config.yaml
n_layer: 9
d_model: 64
n_head: 2
n_kv_head: 1
head_dim: 32
d_mlp: 128
vocab_size: 2048
activation: "swiglu"
norm: "rmsnorm"
norm_place: "pre"
norm_eps: 1e-05
positions: "rope"
rope_base: 3780.0
rope_fraction: 1.0
qk_norm: false
attn_scale: 0.177
bias: "none"
tie_embeddings: false
parallel_block: false
init: "normal"
init_std_qkv: 0.0707
init_std_o: 0.0167
init_std_up: 0.0707
init_std_down: 0.0118
optimizer: "cautious_adamw"
lr: 0.00264
beta1: 0.9
beta2: 0.99
weight_decay: 0.033
lr_head: 0.00865
grad_clip: 2.0
warmup_steps: 291
schedule: "wsd"
decay_fraction: 0.634
decay_shape: "linear"
final_lr_fraction: 0.0
batch_tokens: 16384
seq_len: 256
doc_mask: true
train_tokens: 151500000
steps: 9247
dataset: "wikipedia_en"
Each number is 500 + 25 x the weight over its row's rms, rounded and kept within 0 to 999. Layers, rows and columns count from 0. Numbers have three digits each. The size before them is the row's rms in percent of the matrix's.

# layer 3 attention output, 64x64, rms 0.129, rows 0-63, columns 0-63
093:478549485509495461459516494493475550533510464479517482499478460480555532558476479487496440526484493491504521497544504532520495492507513476468517519510494495511483499526530499482491529467511511
085:492499477498469502497476453510491506537467530493462485465476551474503486480534541488573498528515542493532463477508487508489480516532500501523507501535509488512478469478501465464479481502529500
100:438497510528536467436529500494478522496495478472450478503491522514531454484499468492454453547483483476479511512516466489470484504499498506520487489518484520504527494481506502468525509500525469
097:476541500526473505474499472465508485497454486423452502509516490455481436498467512474462486492509490513508521494517522506490481490477553509460495478491503494488480485467471480501499497519503473
101:476520503554496412526513515499481533483532515478509435510497473521538498471492528515471479525511456506511519502491549498515519463520510502508482505512511480519502472484507478497526490510483537
098:544541540484502529470525548542498501486501513465488544490572497523511510519544519503501536535532504463506497490546495521505538518510478513505500504530502511463492491521497524523536483496502494
088:528488490522497507473468518502532517534473495487446554493490456526457492493497561501498505528542530522480437461519487494514486522528514475524480471517504523520503474521499491497532486487488490
103:444498505504515433496543546498501446491487477442473485477475464520562480507489457480478534491492468492498518497521491524527501502471507500482495507506512506500523485466495493472493501515513529
088:480496524506506505477481538562553475504471518500553529461508514501447535502482515536488511540468464508518496496505484485486527530514531520500479486473486458512515487465486512478528479483529503
091:505518468477507521539515514528462519453474524474500463558456511489534511507518452481505506484495510499467521463509519482511498476477471445552503492509504466520527533505507533513486495498481489
101:538466521494524460463515546471470495497506527460503504503482529494509481421508516486497471479549499523491466507489477485509439495499472516522508485521473505526504497485467489517482465467512493
093:506474483547497477427499507545478510463494553472504506486534543485481500510487494516445493520494503471502512471542510503502526509493469476485448526510521476517512520500495468530484498474475515
090:474526445522460500536458477459487496516497533514532538506540474473547481510538497486495509441544495512459513497494491481510508486516499467522465509458470490494506508494482510495510495501485463
112:544520473467478536522523481445530554496480494470489505520463527468498459475527490559515501533496487506483506517492495518464479513486500481534518488509488500519483542513531514504544490514536505
093:464448513473507516547510478485515491518485524492519516491491463532556486502507476504540536468491486465485477508475531480492496523496505525543461494514495509524538553483531505524492508491556487
104:503547508488480505536522548497489473474518502512520473535504488516541486507443464492474530507423512509502499499464523529534481503532478532507519524498506523499505520483454506512504492537529481
088:507463475515503481470498474526547482509501539544461460440508525509477473544507495485522548534491496494509493500445500511493532483518514533512492486483477502523479505522535537498534510530492518
112:454510514523493528480499523523443510478496474453529501487472482468497519507510453502469497481447512499503441507527479515507501464482498460527452521481465477513504493504462498499490515538494480
100:467498427504423499477484508519514504446530496497506549490553514528505484489448526494534517496457471470523511478496479506499503519518478529501495522488484516502477506485499486483494471490493492
090:509451503481540506495538480493466531460511483521478464524518474481433470448526517534495485447511481481471505520506516525497522490478485536503521536454514498497516467497485496491505505502491482
099:508543467453484515515480480539498502503522473506515501495545528458512530501480469505503504536511533530475505462471504483481527488479495536480474471527517545490479549565473498492500501498477487
090:495487457515504467513501508511514524446536508505443460533503444486562513488522504504525504507476512498511518516540445505516477516494479494548525497465513514513483514496471540483488480521489500
102:530507485562489506509460505514512522506469543504480553484496524463482449496503490512482469475492493513519489490517455533466469478531518452531499543520499484496513533509484511485453500471490496
101:506495461504465544507500498528500530448561495493449502498510474497493506501476476507495514523534522472517462470511488513503516519577503557508481508512505515486514526525478488482535477521501519
086:514535511518451482491513529492498465465477492504471525503512533484487513468506489549489496501493557521542461454475482497462498519489517509520497512479537498494544492503460494472485554528507529
115:502497456492502532473482496533546500524521542506540507484482503493477503538517504533539486509501496477492493465478494473535550563489503518518493499523508493502445468483492489460530523456527508
097:502541465577520500486456534485506512479533496470543507494478440520532515484533537498482492502489499518491483512464524528522500476500490491492486508514477524462517511482529514510474489533454508
092:499516476507478502504509484497524515465513439508471496551464535506488484474487526493546486531517533498511465480490506520444509519501530472479438495526511447472508499491495501525494538493481524
104:471484499513493512486476541521518466491457520481543545495534518461471476510457502531499536494525480527522549499478478501512494477471479453485532537480514527449491523472489500492476499520508492
106:490523473482482464448521518557498501550518519496518473545517481486513467525488524480440444476471518481507489484497490510480495504514506505489522484477551489511524494465506544502481500467501502
102:516511515488551477514526444501505518516538458523523470517463483513470478526517482456494507473541514499518486517568499521481478485504522486486514511520478476539483484476491497496453459520501517
096:516471509516483458480525512531480487497475504525483528507486482485465443468541511446525496498508501492503511488523536470503546499486471460470485466508505517445491506443516490493506509483457484
094:498539504485517505489531532493491473539519486478511476443489492537522496490500458570519546497464484527497527484513499464509470488448517524513523511515488496514483499464514530490546511476524492
105:527478528533531525514455488492543482499493496531525479500537452507523518508570548517486505471474492499531505494483474472493504503515508482465498513463501488469528539468474522510515497514464470
115:445557494479505506478458457523494474509504507500494498484495495513469491547562518486499482498479498538476528497496491467498520530505495498566513491509440484480537500514516484505490490513543507
096:526459484526514497498558477486493512529504533521503518488532518511471532498466532529470481511503464472486531478511478556500488499517513542471489497537531518510455460492515520464503492478471464
092:544511519507526470484528490468500484510477476507507513526500541548560498537491555459569511517531496519468520538448483524488477516509500500515503508506504494497512526480511520503504494515463489
080:480440471459528498481526455493527484498458487503465503507484509534502514524491490463493504495443531506491482546462526446497512498480505483471484507496533482544529502481523518533487500507510471
087:503463532473521455525491527467473520500507550510478523473539484518503526523502556503510531508516537525501474521489531518561482477504525496497492534499514530523510519505480480484446510517477521
128:501473510531476462508506469503490510518527529493495457456499520516486510461516556540522502516457514513461507496483500511495512496521502477533519469422482530494500506502458506496539505546480492
088:497503481497482457488482463499498507502518542532547530490471479486508483551503503503504547474533509526492511488477489476506529530559522495502461528510497473477557535495473494510493511545461493
100:543500471508540555540488526517517497515477476521503421495503517546500516480476501474451500470514539480505469522549495487494493506477491480480494478488503495535523530497495496490486468502461492
102:478496464463485491517539487506516450490518507491513483499505460525519498476481535480433435529480508494479482488509510523474492482467536482494453505488488485526533529507504522527452521525492494
098:526490507476529503492514521447523517498551482483479506498527501465485463538520481500553496473463536480472457505492465507502460527496496491513490455526524524507494513448540510490484529491522482
108:492504495503522489490466532515494482502511489502518489508502503404499546556519506516433513490508500505504491508495526456480504514519523517489483518540541459500471509532523503515518467495518526
121:467499479589504480473469496480504481490558524545457515511461542513526519499527493506545476495508525494522498526521481481489494452530484524507505517497503485481513540498488515476487509502507485
100:523461501499495499517472487550463510488529485526509527462474515487481542504460479499489448509507549503502520527485489482506521469526496503519559468503469508425506495530483518511498477500514507
091:486530480499506548469484503542498522492454516532521520579508511520480466521505504519534479490482421487469523525522480499490489488536480535505514519509489479489519487472474503506521513502476500
102:429515501502462484506491478487556490450542492517494491487475466499513504506488490462437455503515504495512508501537531472549508475534502501489494468491485459509543510508513493480503495485479512
115:484484463544530506507496537476484442485503473473488547472505484529515516508546574489549504565507470499490508485499523498510504501485507506523514495515471485527470494516501508516522472499512527
098:520506468537494524485471522487500529553485517498475545501526494523491471533484526495510501500454551492477500533529505453541472506494525496531487464536524511495504531471509516541514507503469461
103:532442506482510499501459479467471513530474488508557484509459487498551481486533507508556544518492524485501512471512541505487499481497523491489501524487493471488494497502474454472520543494491536
086:499453501490511528481467530499528476476522507536476493526515484498490495501541515526455506534500524494500512487589491469527514492504473490525500501503465517447486509477494456472527478490536492
122:516489542502504524527499534487495546459466498458446499494529481556493461508519542508553486508531470487477512499509506513482470486506491496458512470476499482501519475482515491553487502462502492
125:514473505517475505500440495552505441463512512525507517467519519482469518520498509530531523486516511502505517491511490444492501510511524510471528549473497475427520481502474509510500527478523496
092:505509512544538470494495528461524533496482491462508474468458474490514539481484518459541507541467486493526510551473523525523494485480509497506458492514474484538475476483508468513475505464516486
099:492492485503528485480516486484469471473486499504526450539483515512515513500517475490535477485528514450457506515546477503497513483481466437528468495493477504501509471506520481521481527476550556
109:486533485546551495484533501483488487546500491472506460522492502501489485470475524494501476482478494463517542568480512507502503538461518486521479529481535524503498455480486489520478484455495525
098:489560507490474493524473537513543509523522534501501507523546532498537484504461514519492447470550483526491515497481510468536519538483513521517495540464486498540494521514474473496509489476503493
101:494497483535447486507484508485495440465473505488464524445478497457534472541472507478530476458506491472526531485506508529493516499469476492533481495494474480500513529517542506478498502466513476
095:501492558532481478533487452502522527524526508476519530487507499510530462515542465521450491517514537481518517480511518504435495471526485525463513507508500506492500532457487532483522510471511499
105:482474502504436489432465488515503495506489535533490455504502496443495519505457515543528526521503527517506501450516485488519515492491486439507511483459532515474493508498490502516501509525507482
100:506506496468514431506510480545511495494513521502512531533535481496485465544470483512473480541526535467507496518493499443463537518524482480526523524495499477503494493490527490478517506458536471
094:571503452524517503525475505485533504499530446526566462480487529504480504471526480512492491516494505492467498515493498470492494556482483509482519503528479487495480451470505518470493525487504518